python train.py --n_layer=16 --d_model=512 --n_head=4 --n_kv_head=1 --head_dim=128 --d_mlp=1728 --vocab_size=16384 --activation="swiglu" --norm="rmsnorm" --norm_place="pre" --norm_eps=1e-06 --positions="rope" --rope_base=40700.0 --rope_fraction=1.0 --qk_norm=true --attn_scale=0.0936 --bias="none" --tie_embeddings="early" --parallel_block=false --extras=["some layers without positions", "short convolutions", "capped logits"] --init="uniform" --init_std_qkv=0.0294 --init_std_o=0.0 --init_std_up=0.0294 --init_std_down=0.0 --optimizer="adamw" --lr=0.00108 --beta1=0.9 --beta2=0.98 --weight_decay=0.12 --lr_head=0.00846 --warmup_steps=211 --schedule="wsd" --decay_fraction=0.808 --decay_shape="pow" --final_lr_fraction=0.05 --batch_tokens=[65536, 131072, 262144] --seq_len=2048 --doc_mask=true --train_tokens=1038000000 --steps=6748 --dataset="wikipedia_en"
Each number is 500 + 50 x the weight over its row's rms, rounded and kept within 0 to 999. Layers, rows and columns count from 0. Numbers have three digits each. The size before them is the row's rms in percent of the matrix's.

# gate: layer 7 MLP gate, 1728x512, rms 0.0602, rows 1124-1190, columns 256-319
# up: layer 7 MLP up, 1728x512, rms 0.0615, rows 1124-1190, columns 256-319
# down: layer 7 MLP down (transposed), 1728x512, rms 0.0597, rows 1124-1189, columns 256-319
gate1124 099:543421510574481530509468489471526482502482458475552428466487526539466500479607449489467412380532550458527576538427562446547509567492420489465510495444403518433546496554447463459576500596548580
up1124 100:610544511420482427523512541427451515510495471541439455418412499568543568583504520458530549556444465455545497503422395535543557473495443538437572462588520563507601534475467584465524443533508551
down1124 099:494447542504588580460503441555561427459518454495519461567513611484481544468415554534440540563513410458465552523473535448493508415607510545429426572518379469539505466482505496444503400523474446
gate1125 100:437437476503486469471529516463533509429489537473446566421536415447551455525460501446491482476489457501526428517608476405544500440521496489577438582516511523551504495429531506557496488541478506
up1125 098:502440476466481518426492492491559527523566427518395573572505477473594452463405544442435413571501477447459524544413558455473480464478496479610573520529571451538471430497630471486516477479519590
down1125 100:497431463561483455531649477457408470523487544552527445442553541520408535527467507503508574467468556510518464548579471525514500515510516480411483577501516477492477493529507491480534516525542533
gate1126 094:546522465561477490493557474409493550404481450440554389524489481429513463569495538477545464474465525545466604512558444433487471491552543482523515516446517510453543550430543494468465512567527534
up1126 092:444574562530544461474542532488514545513540549471419507514470502430494467445473533465555467491535484525528476582537461440564405538594441397483553457432483475418455543427448421579437545454544619
down1126 094:593428438516473519540501530451489464470615429527589581554466481559540474536440519467488483484517466481495458444550507450462567579495568507500491505578524500516564545523543504461558442442515470
gate1127 101:424537470530485381550514481422513601407496562481556428448501456528525552499517528409475481460476553451516477656533421444531551411521494442513508500493479555575494495549433552547542547531509501
up1127 103:521519510496527612503528436455413478452563576479509514536564509506483507546529485494542515564555501461461513548543379521551385512423414429515526525547525474480469493462503513493512418570464498
down1127 104:539564509601510461526460514460500495430575439489408504467531569458533476547604429497485506526514556495529557470429471501452519531441539529485492535468596546461475429601515495460436494482566427
gate1128 100:554491609520580471536501493498525496552509498543527464499545473523492544507450472449447482524493547467467474511484485506525505570551612454511485516514397541357498577526476554496488505501523504
up1128 099:531520375358554571481627526514524368517453552379534527461554522454482485458454479419550520494513488427438535530395481560503465498574491465513557543583481398470571472433510508506618455528479404
down1128 098:465450525518448471461522573463516524374547589552480527602443441542488546528558559524420481519489598513530565518467543512473538414453513539488463534441592446448441610506523598549471536440453450
gate1129 114:582620503517556438566540468487541546486518566528461474401413404463499482472464505533487490496513398441526524529576394495486544444594537535593554467463498538510503474506437505448552465499515447
up1129 126:549489506585581536636552376477510551543481519474468451441525398523359442546486570529490437441487475431543517442453461461505578503545591610515523570482511546493495447408493446494561471454511509
down1129 121:644539517554552449555507389509530547504558476540421422482538487480493472570499470552568514475481411458538512511571460476532542474533597543504500520421609488482521466538443533498535483522428410
gate1130 096:535483449573502502585510609564472528430535501577393563465517501437417490482457460455520431401517461448435492568529414504434550527546481400502468448462532508403467513479588410468534488443487444
up1130 100:509384483493441395405455488563491583562453550437535451502521512563536399482485479598501499516491522535501523485556558573483565424468546606447464526494408389506468463577553450520567557415505494
down1130 097:552547444524551553517525492568541478543434501401555515497535520522533487477467482457520509569461480470551543492480465502518546601459518533452526519565444452519514486512454508523513509515487511
gate1131 099:579474399559614528575536577581420494488514557485488514499411592560404559523493531423458541509492537408487473499476464551487528462566524472510500464569549439457443592504523388516501516536549494
up1131 100:546573575478525461537523524542409482544486389513556499553481618459443508504534567512477477493555511528502490517597513519467554460429555550465439513463502592527497547416428574543502527436488457
down1131 100:500464432469448561482426447504508565581463489451487459479467500566508461446462536468554450438482499485471424515468519502489560505481485473484560599530467507527452505455507520472548504433500461
gate1132 101:490534519490497490537584556550434470400574601508487502656430567429447520571567421437494515482597501505587445491449505412510418468523546555462452456467454422497508480509541506460569389480529584
up1132 103:501501517539501504438461442493516473414415443540618508469484532526493535357420470535542503500524467493460478460513483485414572500521545578518577500415561485503528478450513533474539502506528510
down1132 102:616473506449538475452388435495486493444461477559480472498476648595475399511518494542485458465508493501396474521555503529480489501485514428493558491491480465566509483461522466493574554483518427
gate1133 109:470473538469435586542589506532461544474491456457474483574476537414510486409509483432391469362534388527527534573426452471467508567487497451534486573501463609515537479548528497541465491482522582
up1133 106:491501521578519432443495560530451617529425471545496550497433513451413551480472407578440480509407484465484413548543507501462497468543507501480572428464582447550527453525478414401418475490485477
down1133 106:504465445453502526489497432447504531507517500503405446533460515464421462493524448482516530517407474382549489552440541580488503539514473487476521452492463527483562437522581446537532523490444466
gate1134 095:554479482514569521495517513579508496493519500501537503484485603437502561482477526563555497399544503507531474537512524567475573508552441407518468452504472542519503480530450497406485485547538535
up1134 094:477570467456517560546449493530415458507462430448525477391545533522419570533595553463503462576495451515531504528443526593511515537496531498585541510485582573477532438493492454537424445549542491
down1134 095:523407485588577455406499510569517530612479519495535521521585603485444545411471530618504577396565418594500588505491535487482567511515490493456460522453478515527509536497492437519539468545502529
gate1135 096:527464547580523455479511542486589541500482525478437544466531426510597525453464564470452519567526470447388522521492507532551475459487564623512410470518507541419522569564480546550513549510625535
up1135 093:452401525493543494520455506523387485562528466372492488513445545459488490468567596497471400469446570582608569454486497543542587404512460505540491513457443475603504514521473541567528431540462417
down1135 091:483516508520479536510509546521601455501467569532500517507529477536488434463484456436514490610508477516477477604441442468464471545497492578395486418561516486477451545522445527531577580431552457
gate1136 100:508542545470428518504492540481532510469458465427543552528449509484499547538624436462449373386455538519508513502574529524480570588430504474515541529366471565496451541503492486540478508465632470
up1136 097:473360523520485466465554485510502531530534482629539548558469505554498469494585523456537540536410535507375606470453495491662459512526454480465562565493465522555367527562576498437533530477481418
down1136 099:390469483582567500559477506456484563486443515464473524539551563480480586537438535547464539462483503546553551508462502572529509543603491476488462472549540543456511556486525518446551449397485431
gate1137 099:540418513414534572473479525506524503493599525452406506567560525582446436556418612575440477463507456469608517501490462479524533626493479515558557572508511478440618437459577449441620443528516553
up1137 098:480568553520571488414423492549520533541524533493603542587380540447557495447540479589439485448576594516568483502517481501449496467411578465549493480522590553465475472547532509466509539566501455
down1137 100:415468420463495448558471441568466502453469492458487538372531480567474544596497453424618417556410502524548460465555538530460508542494525472449499480614470493475573453496497504427525600473560526
gate1138 099:498479418483581542492487481507481478526467526509523474569491452453415501502488582535435497479495458555503501427578502562532485503440529512517519588539448491501476503518502493485480602494426510
up1138 096:507413562402527426549498496538453531479433396544497536564521527463476500487410470486413482413493459559430527411432506548555518539517525529526580526546478553525619638560440560486440397449451463
down1138 099:526439440509509485556515409568420600519542595592490544407412532528444516522600479404533524575482578509495507568462553561510470440517451531535566507473574550526484481459463490530463501554550462
gate1139 100:436534440465494511490530456498541477517484503585510494546451529452505485551480560537506549518478456452428492439465473458471437494460563463539479506510494518512470450510569531541623505492518567
up1139 101:476539613558538513558501521574509523518580464558567543613496422478547532436471476654521523562504547521432536475467371480546581479525446529502508471446578578523560578568457455582435424567558566
down1139 101:525468510453500517502470423425573517489425513574444551477478518504525509452587490432553508543537517508525467575476456420474495469482560400520583491471579473507474481559425476508532494500480358
gate1140 106:575461450541465496454504485517494545542446587494598517466479417525438541569493530546409464473469452447461550415558493509458612487534438544504506562543464525522562494556569434478545497449470497
up1140 105:522508551498519563462498592542467577473514515550508494502526429520510484420518565472500414535449394476440530473492556507534456513490404535425537452480438545511597479476456510474447549517561568
down1140 104:548460543561587505485459437509556568533535584563540463466451426377537583550488552423519497483471518551588470546407540527530438594532447628436500517559478459551401525475564498534523567502448522
gate1141 099:492449520461448616502497385527510573498505479402571457462543465497501464511423544625517467459393494460560437424549435469458479564512524498461480513449496515479536524498458477436480537553463605
up1141 106:502600524469551565446559507467502516483553479433435472558563453539480479539515471491518497437527527481474506469513513504576544467393477518555507437477583588517508506560442550499525475465519497
down1141 104:460428605475511574547496470491521533449505545448527492518438510525534462495538484357472591429593510520531526568506552480474516499490490425505476567494514553572423508569516522495565544529516450
gate1142 100:492502488478469485476536607532527548515580507550516553446592452510447541449512501541543461508509502498566596486516482473461557466550489502444517439465545493473559516506476561520507662525551428
up1142 100:540565606543407484557592524525446469527564538516450593488474443587441504516462446423525493543477443488537529556422550470387578495558505473496513486526492396481501444534510432533403560498435456
down1142 099:447468472449558467494470567492505497501634537536525520530530447536488507452464538493510524468495478468535562443600545509515559463503494514540475524531576480534539480460543466605592520540493506
gate1143 102:595424505485479622508553568517568441609435442498557564534519518508566489415557505497539474492564469487520505467512487462370514544516533566557534422482496520477489486496508428446501457575463450
up1143 103:559506521452502508489453578445602454534439500547540537444455480556468528555513373473475454496529494560542429443436557475526529491489469506473523581463538543527439578531539467476509524480472472
down1143 103:575473558650501550461460483535515454513525429557460458364494424538528533403464501631528545473528495563491543458510595483528467451470546476509498492545372429545585458494575484561572530493444465
gate1144 096:462536471503510483536588591418524515489547549495518565417510486522450498531502563478454413417563511535535484517577460438501461530448560452502538505510478484501486459467550442525604460511486479
up1144 097:443552489453469516541534556539384519436465507453486455487503437554508520477521536471588468488430491456531449485549537483570511522472520457535500439501429541556463533510582426470530558471499537
down1144 097:531409419557556502427459465408551493527536488472500509564473494534496428522518483590522575431558479567480483482428495433489506511502486524466531520503523500475507474459451474577495493401460557
gate1145 100:552464482481377457529528500445460502549518521499565402543440468504470486485471479435499418562543511502529511543550526415480467488528436369546464554584531455441486510510518474497534483483547513
up1145 101:538451422481521448429521421527506508467567559472577470465398461525448558453566494490561432459539478420563547466410455462427412535541519506408476509429489486517549480433525458523459549534482412
down1145 099:503508445499434546468471494476533499553459470404441507453548550501449494423536498491469450609395491550431508460469477456540435478507511443554469478566593540451546450534440471491543449401475493
gate1146 103:482394476487502442517521500487508474472452536424473476497438604486450496463511553503538501485558482464580572467508522454505469446620535525454449356559451468461625486489604471485483551448482469
up1146 103:604543475474519420508518515537531422519568429440477583608437471532501543489487449453470540411516508565508447504512458421535633468510494494521534437536446535484537523486535467463519572512542444
down1146 102:551561495459558463459593495486535502457454492533434477449492464602487489431543474424508551458459524458539465420509475557575458456438511527525489566445526536585508522504486464543448557508455448
gate1147 098:531464429501470584449515574427431477460538516458497593487525462477505470565497478533527526574433584427476541583527477473495505560517511524572493519489574508463521604532488479534469399558448594
up1147 098:458472481371557475484519423493439472445442556516577558504621496530529506523466566468488564501517424495460523476495530489589482481600460551469426612480475517484491431372367388465539546453579493
down1147 100:427342449415473405492516584530496496497434513504437564510372490496566496433540517521430533523526439495480489423452455428469452471463577436515567433527565538414412537608597483423528463470532525
gate1148 097:477545541476482513407530512545533509526529458524512539409469450430524524434517513472445438541500575426454547513516502418520468484449507487491536564497504467480517550439470526590476474446456497
up1148 102:523596501443396519513450529452453592524437526518444548530418470527481467530551381503471540451574574483477410478506489489443529485489508420496497534469605616467610498559486558575452405476495505
down1148 102:444533548479455517526506572496470414624473625474551557440451458408452553430479424490497421467581470437492477493511550543555527620438469406466511464374550499487465539524406498566487353508471512
gate1149 100:541501473526540542479527538537563550465453543536470444523515499511378433488490486460492375531392487439597502444512420491458469565603475385427541467463503492417545529497544411495585499506551442
up1149 105:506450510453523531465497540519547475528568494583471465497512552506567468475573447518500435530479432567491587495426446544602503528437542521533507527494557441405451494594514486568501526501575410
down1149 103:443444384523592550429535528426513443483526444519550501531521496533533397467480393526532519483511516452516624471442428519482498506484472526515476486504505510506448423565483456477485431574483482
gate1150 094:466520458517548445634428535519528546454500488539522556446431468447486536503388467446610467485579440529544513563511535484470536455493553492528394488478506570518485585480565377509527442526555548
up1150 095:487438480582505503572466426533446473556515421463492427485463425421515446446533509510628477569476467469470487427456497579448511471614506546461545461498503524517522445511554480550506535494555494
down1150 090:491473556455493495502482550474577534528574496599516482483516558536537418421458466466483446464437495450426517395429524525524478458539565531477507508463353411485431435453470469541475571435516535
gate1151 101:469567453528540606466450519453504438494574523471440469479473489484547498482509546435505426488534571480406525517580571459511491539521533540498478524559496489496505503542470530460525535485485494
up1151 102:449502573414546530515516561536577417515440498561509467410437510568610519453422498473541509508564513551567406517468531507522512503513490487429576513417437606504451492564505517499491376513399581
down1151 103:553539465489546571454519473527544483498466599606570485456443503524423498435502506521548553466497459552483466479476406451462502545615550428510452584523471549458516487448499391515465455413416461
gate1152 099:437405516458552503505494564436436516529487487579507515561464467521490509503442430547531464543574477539558441505514496430511364476581544569555503546417482534536493572457611506604492527501500506
up1152 098:533465455494538463610506460572458489488509402473514570445470516520558554440500560578503438468431655467483394480464464523430559467434459459476501509489544487491516440483516506480537424401380501
down1152 098:476476466484534488505435565451467500477541507516504505523544414488520518489506461574409527488603376507367542465567560514468478529460512428463473450527503470439406566530479401552445471577528443
gate1153 099:496481537471545525483551545531498466482569570446494570521537523534510555444503521552425498460408593484459528472580463470450534629473467508483503520464514510457527554494450436466515510459600566
up1153 098:426463355552477462513531514542566446535483497437482425531424454486383499544511590512582606564488473575426500456476506410397393494514463579428515490521456448509454575518493505594490523559506574
down1153 099:482484524472560407588509469394459486545494493501534506521529493503465465567457552504534569562396415613566470597479478503507559497494554575501505444466496451431547532406529503555520438527487590
gate1154 100:527480439488433548491545528518436476451535548495522531544463480535445582493451382495493494542458439507567370584459490492488534499578523524421546583458484468546483474545487463504526485580488425
up1154 096:398535555536498446503500481571469470542503465458509513483607509551512460521553554406515494475442555451596560388468607499500607498530512557499477455524485455532554520527441493495499469467528488
down1154 098:578446466551550551589638449446436559497543499507448503483455558501456450533444554475493397463478393471457505519478425529512455520486439534439475556499477457483474498494520535453494519440483518
gate1155 094:509455568413501479532477513498554497476513477451478510546541509476505548485468541499565518481476535532531505495456588452481543559456396583548521524471419574550463506514534500523498458521546504
up1155 095:537530585511496555432492521490518456546498545485479547483447547523497556507571516540461506465562439427525561445533522540403550448466464487604490518540542493615535492490501453540452619491469535
down1155 098:522506484414534498498548446411576509440473430535529498559527427538580466459571494650511438604451466529538513568522477456527564527493573626520480392531413520488488430514502487558401548431490501
gate1156 098:525437494523435464470589550518495494454492486419566414474433563463540493564455514467563448539546538508497515539480498452443585519479562406552412444487442510494444602471559543447541489459496470
up1156 098:478476492451576446484525410514503493448502423451579465467452463632465562459577445462498518533515515598435449398414441471533475553407593568477586566513535512469506556479548500557476479451547493
down1156 099:419484507557492612538430560523472535510514474471582482423571606484559396500492540505464654517496510465502463438507460443532352487480496493447551485496467497483579486523450546434425493478520381
gate1157 106:526540410525563485535526558495492484469525507475519500440531463391431557507528459460431541550519496455474540469559519440385434546516577545555513541503533456539516495537559537480500556553512403
up1157 109:434484513524523414477493588456572441529439479484544614530548448491521446439568487433534625539561582585455500580504537560524545456469476550454468513531520475519563479490481476483562439524549492
down1157 109:548469499545521534458561411441521488555432418431495530619514510578552542460490445516386519546466461576527538471533470535481493446503452532541513433504508524435429415435533471460541535526503501
gate1158 101:645470417427425515490498494475464449474487524462603475516444455502518560419456534481513452531491522411483509542479502482442511498415612450595501443517523531423509531504579505479439533554499451
up1158 101:462392507572503546494556504496549535536558511502507486517494490456488480541438518458499420420423509534589499492560492528522569450503556553490574455472470449480457446494523538564502544498508501
down1158 100:508534545520523478404543542497473503508377583444497538605391442563429364433552474440485467523587478456464512531529567486470478498540467521519552475601536554575534438483443576534472592570550550
gate1159 105:452500480443496547480468528466506522465568521395495560488491531507483613516510541509386489533508496418454513642423507484439461536453470424472420484448498331397490487548414554502462493529511482
up1159 107:464544495486423463360513444471387460434553431588572439486548485454617429500458543432433448531515547589491467500559523447449485520524501466418405450438454530525442525495389606507553523493484466
down1159 106:528526625556386509498517483485486569470492516613583479460511544500467523464523458446530541496422476496571498480516501594457518497491452527476510425602456500549617469592465464395506460500501490
gate1160 096:552499523507568450550533520532505509456475464603425520473501533478520535456515623517406412507555562407491529562409534403493530548474520459481481501493428542469498566424610443540456515565499518
up1160 097:408551454498442562483519513516503481479468414418517574519544502513437524456484497556541447460553541463504603425589501492411468500496403484551467496531531588435485487482362544414578441448540475
down1160 099:517474517492467541483459552566576531453556483555537506531499521439526519463466496488473557529593580626524588516484450395494524510467502554475556498491533418539501487500463485529505495490515487
gate1161 092:542426482559501446478519440489549492488481499492486478454601490477448389446544467450472476531520518564449485529497551491544533564567530545506549493509461498452523497467537456561535450497545520
up1161 092:456495511450624502454556561444537588470539564535502586439461427542452467470465466512503478638489544508471460504560445530377528432530429489536528496489462549495466605475491538538519544499487461
down1161 092:525534439406581500506516529437565482521479537506462418494439491481619486423513435405537546445562417519484530548507596450499446470451433496529482523493592425545527469577546482443385513450487472
gate1162 099:474466515569486428498495560491483474508550555531508514611480505482476550553561502383502359481509527596587531445472427460527457511471648492458466535526473493572488560492521549468418464585510556
up1162 094:431490555526452478516498377563517544461575468476510511448421424393444519485448460499499448383480466553513478421493465482495494485507585511479534456440481513471471460531451531521608455527598458
down1162 094:530461463504617527532460554500441520501515509424514510540549468473468510470531455416589548560550497547529550500505600568518570503514456514418504488575568513480550557444523520459496330486502610
gate1163 102:456545357415433560467462526493435504446458530432532448434454507431465468496461442549551479575540509550563482519544517519457427522515495466507523513520426494576484567448498489503475486516455525
up1163 103:400508550447483507523538499479517475431545476423419415405472486536433502506510526435517436507528557417559509479423491466479587455524518339533527424566523515420497464468517582442509552563406485
down1163 102:497536456460520488489477602425544469517433450549446564470565504455493491516452515432568420465569514501516498484585541454531479470544521498378475515469451480539503473406467495544544477505500526
gate1164 097:377453530618439486475510529544514591458484512559542489570515472548471432484435488572559429456506423582495539489574454471411436509464492396460529522550472536552372522481549544566502479542463452
up1164 096:494510520507490438490416465397525383456545631440486477473498524485546525469379604442489520587516458536461467416594536467516398521523459506439515506419487453652496511475483592478471462541517589
down1164 097:474465611639524474499581488596488576538465434547569462449532538458465438482409577617436541536510468464480521565449481448538582478527560460504459484530471423523391481574540475531490491544467491
gate1165 098:463522514435531487558549563435568527464456511470445524403523496561612485469449542515537524505567469501482451470486555568537521574420509558469503439451426498503538475499626550510502569470495520
up1165 097:425571429426521430489473532509500553533464521450475571393490597559518518566459475394488541667502534435523579427455448499484533427541475556543527499527441504438481553523578530502581545499456529
down1165 100:566563514541492492556521591451435478476567497500516463407379534465512554480553483486499547477502470570489432536490539526410556481495427506428544565573412444536541474564572477464540573483457609
gate1166 103:533468431428464509549452556519453487465530416501553538437439588512507456522556419552483424500459529434405503525546538491480547569528520383502487432476547580489484538561596517451481551565560534
up1166 098:476473548576503481492545539536510521464514525518449383495498498439548461624535504414494536440581412583545405540427540528449503474523453518476536445556471476396534447531402531531490501518509445
down1166 100:449485543386451474364411500436459591411490369416561468438517526395518529521479477542524491490469451536518532558450459474556527501341572527509513425426555520533557506500453563523496520613511492
gate1167 104:424511381571502517518531473523535442497497500407465463419600525504530449514476518512458519486540524497552576560574469515500445531573466533539464453452537467483509544458503572654540530474488478
up1167 103:527565539450501501486556486418450513493504428557550429494524409545424537450525545512509537479494522480433496572459480462495547577483473518524490478516480503520534435546432597466478472506506461
down1167 102:556455502495513552582402471559510512512430476506574579552475513563535519496523439504477516562460505522499522570632586495419552448578465543475510566509505320441477520502472504459473490503470542
gate1168 098:519517539521497431500455491469495554460499567486532507610509452491564463531427543397478433431526503444574605571602462495556433612491455570473590543516482652449472476586536478474533474467425458
up1168 097:496493443540464526484519528478475445493560427538549478457574556486443534445544410557539554549605462526477519472400516473472531501526502571536504471460492481560455545492553593552380575564512533
down1168 098:417510568497463543469415441480533534495511483515535497511494563480532508517544496400534412463448532556495491535493427540500438375425505476471528453457500468427554504478485468534568479521593496
gate1169 101:549415491519527419497553521418509492485599541472529467487532461443497524566345467424463451496560565500571409581542505527574524547449496504579516456536527509508492530493551442504513473466421535
up1169 102:451500468442516519547498474534489478500549477432512523462480440589551607493438439574534509442429451495567484518430457574515492399416438467496476538553481504547551446489401494543504465500540530
down1169 102:471544461582540545466475480567476529498459439594466530468434546521473545492496482528565453519460430464507410434471386431467484485496583473523522555461396521468505518532525493468537432611550471
gate1170 097:553465493455456587517555562585494489467474515602492492468504550546527549523589387490464474440416419480482567501504452461497489549549494538515565550453455571410499520469428416442531516606530449
up1170 097:563470481486593508536451413596450520421482446525518456395423500521615517508544444576566450488525495437464422627495443561645569546424519514457521552568480471499516388480506417538497530460400508
down1170 098:545522484481463606518494503548561509520491554488480433463519542455496533482575504475488502477514558543451462550502530608482380572476480455461517460530475550450459573526440554535478546535467526
gate1171 097:452409437455440490598510434466405517487510429564622548537505537492456445533420490483431433531464424530523560497544479425507529484456523496582466505592434492489525405517538456453550526461479478
up1171 097:467506546540521476553528499414458401529467517535470477511496570503470535613511564471607437577382495542486473560389475438474406478511573441504440448562565557488454462515561579450489573531571444
down1171 100:502517532519499520448450418467524507525460517407539466547408559512412454500540504535530458471464552488494560498456460562457440463547584458461487469523650514516454451433379553498444485510514491
gate1172 100:523490481476462470480474556503478552510553512523433485560508524517513491363432440564505619491391443444541404485475575536445511408478507541429436419552516495492548486472455426490466458484507575
up1172 103:519489484408484449507471561449529530563506456527476475559452527540517501424477473442515511599489547536590502542462421538469480561401554482507497458480445599512572425499540599473527520422486616
down1172 104:444545484570516438525578528457473431458508535496462608537531512567497468542572418451538562556532433462473523439504508560446497564524542572484531554409591527533421535521416489476545528447456474
gate1173 098:454497438569475544515493492565513592497515569579481466425582424456493456446440526509545465447528477513484564543474487492592490499484466517567510473590454506441542513474480468574514468416587495
up1173 102:506481616502599483474457387492524575489548415570524481516447437518523494530508532418565531576571447432418480506554548475442534424555424469529498430496515517493464394473505606527565480543545551
down1173 103:528476475453533486442494541539515538505430453424594463451471497453481522425510420486490505499540539508463565587476577482518521510468419500497411555563461537484444427417444496430514419429529527
gate1174 101:440451475482476375489507475539439490494562552536558507589492562546513543450587506507504454450516491489582483517553360469496538506536459482484484483323579435488569582569464522513538407507465483
up1174 101:501500531454528524578527522506384537487597432540449486551540482548430420500490520609458505534524560547487575451454523551403423518516542547440504615422608506512537444477479451574422482572511488
down1174 102:462508445396511481551443466559529439460526541532544510490497404573639576464528521496550460546614479489523496448489459489520539489545444488541506532476563508456524500551341554553530544430527453
gate1175 095:512477507405431457594463584548450579559461431442433513502461550437558479529437508462433580487521472502522419555440588508501526498495534512497466509505499445536436459472428463468590509445463472
up1175 096:529508506403488518537522545578506562526472571554449565461417410506559519504537475507460445491501498468400550505576348548547541540542566519529485510424491515529500498440502529515584519593563501
down1175 097:578556417363505470519489498466571473511422486490468472526478533471475468515442430489484548518469534514535456543489494472507529412466479443416424513485484458553496514525435519467563499497512481
gate1176 103:492448444509536457570486566521531555489494533539491559421531501521643446363489495490475506488526544492451536480559507468519459420504579505561537475492486564446504523581552442517533437539526445
up1176 100:512548462542547600485545587585594569592521501545434357522522478493562478464510507416481517553470469513532512467514495502506457581435557440530542464434505550460466568572460502498589532552537458
down1176 099:482525509500552492387471520595444572629496539450580533512530501567460480443559503407473515593513534522442452497549437452495474480467432509444551545522441519507509501483441547454447487460488528
gate1177 099:501519505502484488510434577466509409367532552501512472439468413501437589582443526462520506492501536445545430574508473465391465478545472487573422478530495493481529510557541537470477492491448542
up1177 097:513544477508555530482579565554498389500539578462516543506519418539512491389584558580472528394505526489468352541559453546541532566454497491555490508548567484466559550633466607459528434552512470
down1177 098:551534472496508591483524449490487530539531409435486552561480594513534588478568526504424504495603418477506533468449409525531416585539556604566550430462542526487477476541433436480468484483534525
gate1178 104:522451543596414537505522553527519433496424579493507519425536588586529430453524582485513545433463478452357556464496523489580450547492588510595481500527492585447551517594521452531525542583508542
up1178 102:430555456552575561514479524506503551416491484568444500535559548418483515451558495457441455568561462589495511560507463440556499449548486501453473553507412471442495491431526561534482512501479436
down1178 103:487417487518468443484502495436565524563467591532504496452531514573594467515564510466493488415405539520460545575544506460499534523548573419463466578570495509459479509437520451488562444526540468
gate1179 102:498491524567490443465523483440495500471575587370491456523512418447453462564527574427424524505456555537598508487624464463474579500546523566546537506467486476509535589471463468477508447598570537
up1179 104:394437396448546444373466501521432497556466527465489481531527538577555506458536488525444498463513545511535462500543485424437409436500509405534548521560506559525560418539476511540435485559529526
down1179 103:497440554518517475524494564490448582470514567491571514466518523443434518557576531551525452492497472469517488526440487503393375477530394485516507416489536488522493590557526455487463642483546567
gate1180 098:503509409549559494458487455533539533502512530513522529450477441484542500465481576510487526388484548526501466612535466458495550495542530486427477510433503506504535486465474532427573559485533409
up1180 097:497475434424516708558522455471495466489482465488478514452584431461501454463386492491579463444500428466511453572521534456517470453477471539529499492528596494440451405421418464462466510464492518
down1180 098:476509557469458420524507520541523452478454493563555379506507487527576520438485526516536513401566492470416500585500449448591475609468530480596469546545505486542487450497578570531472449511423506
gate1181 095:576481545553480504533469508478591483444502531579424561561456508427432475473476486502504460495533531377539545455556483534461446518538474447577535447496467492431542604555415494486461484488502594
up1181 093:424520471467533512513463452525485556540516449472464433538409544522486523531480430505474518504528505445517528459420420549448517502536495527540409591442437508430486529559477553541524606555563455
down1181 096:488473465542485508491423453446514511534533472537440565577441582466477551501475499484417459414485464454590470473489489524486463514456469480560578391507519457528566493449372506547476553497490603
gate1182 105:529462466495480561574576514498495582514609520534528570470541569572453532542475489569527341480503606578547434537504496487435425520460524474521449531464488434511489484509562567571548525546539579
up1182 104:596544386433467470536507476518509539585484464441502536465506503570520555502414513448504541518567480469480498467461524514542527527552486504529569471519598482601479503533517465460627508504479540
down1182 104:479515526504509508436458450492442475492561487461473481498456567517460547484476383457470513412472468585509505434548445418498598505561512537518578532447447432608435539454534442505573614503430632
gate1183 099:369462431461600450547529556473551575487474559584525500549554469454481579506445520554459417423540524508487563510497484446532582460555558461414535437546555479517450601502549502431445483571508420
up1183 096:469480435464500508496578499574477455525552526516509457401530566567557543535570518425531486440487482567460483474498525580491519526561419466471517613523552544517474433549518589464547482459497519
down1183 097:523517475503420495522565421543508491562500541516416471544461529508589361415491526475488557462564503530519485497517550529494422584489540572480540545527526592530484530452426507534460520457542438
gate1184 105:500555499566543469524548518454513503555428444512555512514478455476548607493481553431436505455422552461424407417448520457496543521463531501465466599611489540389571513535530534414493451414521484
up1184 098:419537492510529536624489425468587486518527484476543432437477539534497520456519496434473573437460557447450463452468492452496512560501479567464531542483373548418516492505558462504462491464509508
down1184 097:446431538522429479434442527483470503540437452423478497537509451484465555473411471491525567453437460531428546381401455469485568512425471491453512603557455484424438494512476513497562496479483471
gate1185 104:517477405484543536556555632514472514434487472493470519512389449560500503465473474481484513400506505514401447481586573491498607506550412432508529508466428528524448518478461464498447506455412389
up1185 105:484530481510491604461539509463572582627459457413431537477490464561612530450517449526519553577488481526559401420437626518473560459477524500427518516526482515527517499475477533451534514577553492
down1185 105:389505521506503564552530497489563521475512461485523469525476511506471528449559453487399529509509506539484431496429542523506528508437493594445469462491590514549470540441511480523446499512541422
gate1186 098:481516413572502424435535494453608547417363523467483436476517524539417499431438488506514573543551422459439563461557515449506576531477399522534420527471532491445376546475483501509546489404478439
up1186 095:586398540489489501492530436579508483632485529479418518520529531483520500534445522496428505409350563503520490518414537443472482418485533472444490509425574563511493429517581366545497511519441463
down1186 097:535494569450587547506478565512499472600560512492533491447581447459602495619629482508602493528520515456519512625431442555535523541484576451565479449480523518511528569487547436451458472498521593
gate1187 098:509607522486497497535548538594502500415502489462559435521535414460499404542517520464427512484564376572438499475487522497399577522525474507500486544426578466554458512565515498448607446542527497
up1187 101:508427381490491448464444493501444473546587518415521523449529521524448567458446515540510541504431502426501471511576490535546451530459429529516438488553491637421540529442469564516538487485493533
down1187 101:536500466513439488504493418545483462572508461452506572515488441582512436541547561490491480522447502558546526460431550554550487470580418466490503550450530539548428463546504462523483496465546502
gate1188 103:413509533457463479533509572467431518517483366533482559443537468501546493451595525456510485500557500490475558540516520470488551463492511562487459472433473479438522528541557492509464524468625485
up1188 098:583442515493400455441484495576447551548480551478512479426566603453460534492553444602576486509421524439638515578531531548473468539513625508530496414479541517445515538479548503494560487565597615
down1188 099:603507481428504551478454554544510516546513536560437478557435462555599546516579489513537580471454520514374497560430472479485473498616481596440464434448591511595457501506560549515578533465426467
gate1189 100:532457442529497615541568557565548524548449547510574480486430496497480580444424580450510556491575505531467546473493605488523424503483520382412502522450599477510518477604508484451494504473405471
up1189 101:484566513450490534452528492510492451536443495516464442380515492444504508525620396589493570495540484467492427514424511524464451518480526466520534428386432486529540543575428537515492594493566439
down1189 103:599458496497515475465391531579500579663495486476539531488521526533480567565533498487496493531464427513472491452485524510508557537477478535502480561531446471450462545542569469482563409443430438
gate1190 097:432444414484456528536509514494445569505494462463482406409479613401467509528510469577513526466583472476458573504471516422519556512475503526438534465474491514549484532455528544514540486576609484
up1190 096:520505474542507500490493505545430493395504417561477523520600537581501524510474465493474540511479468471390438529568472489522567527525520602586577503453505450463465556510495423576476541476544447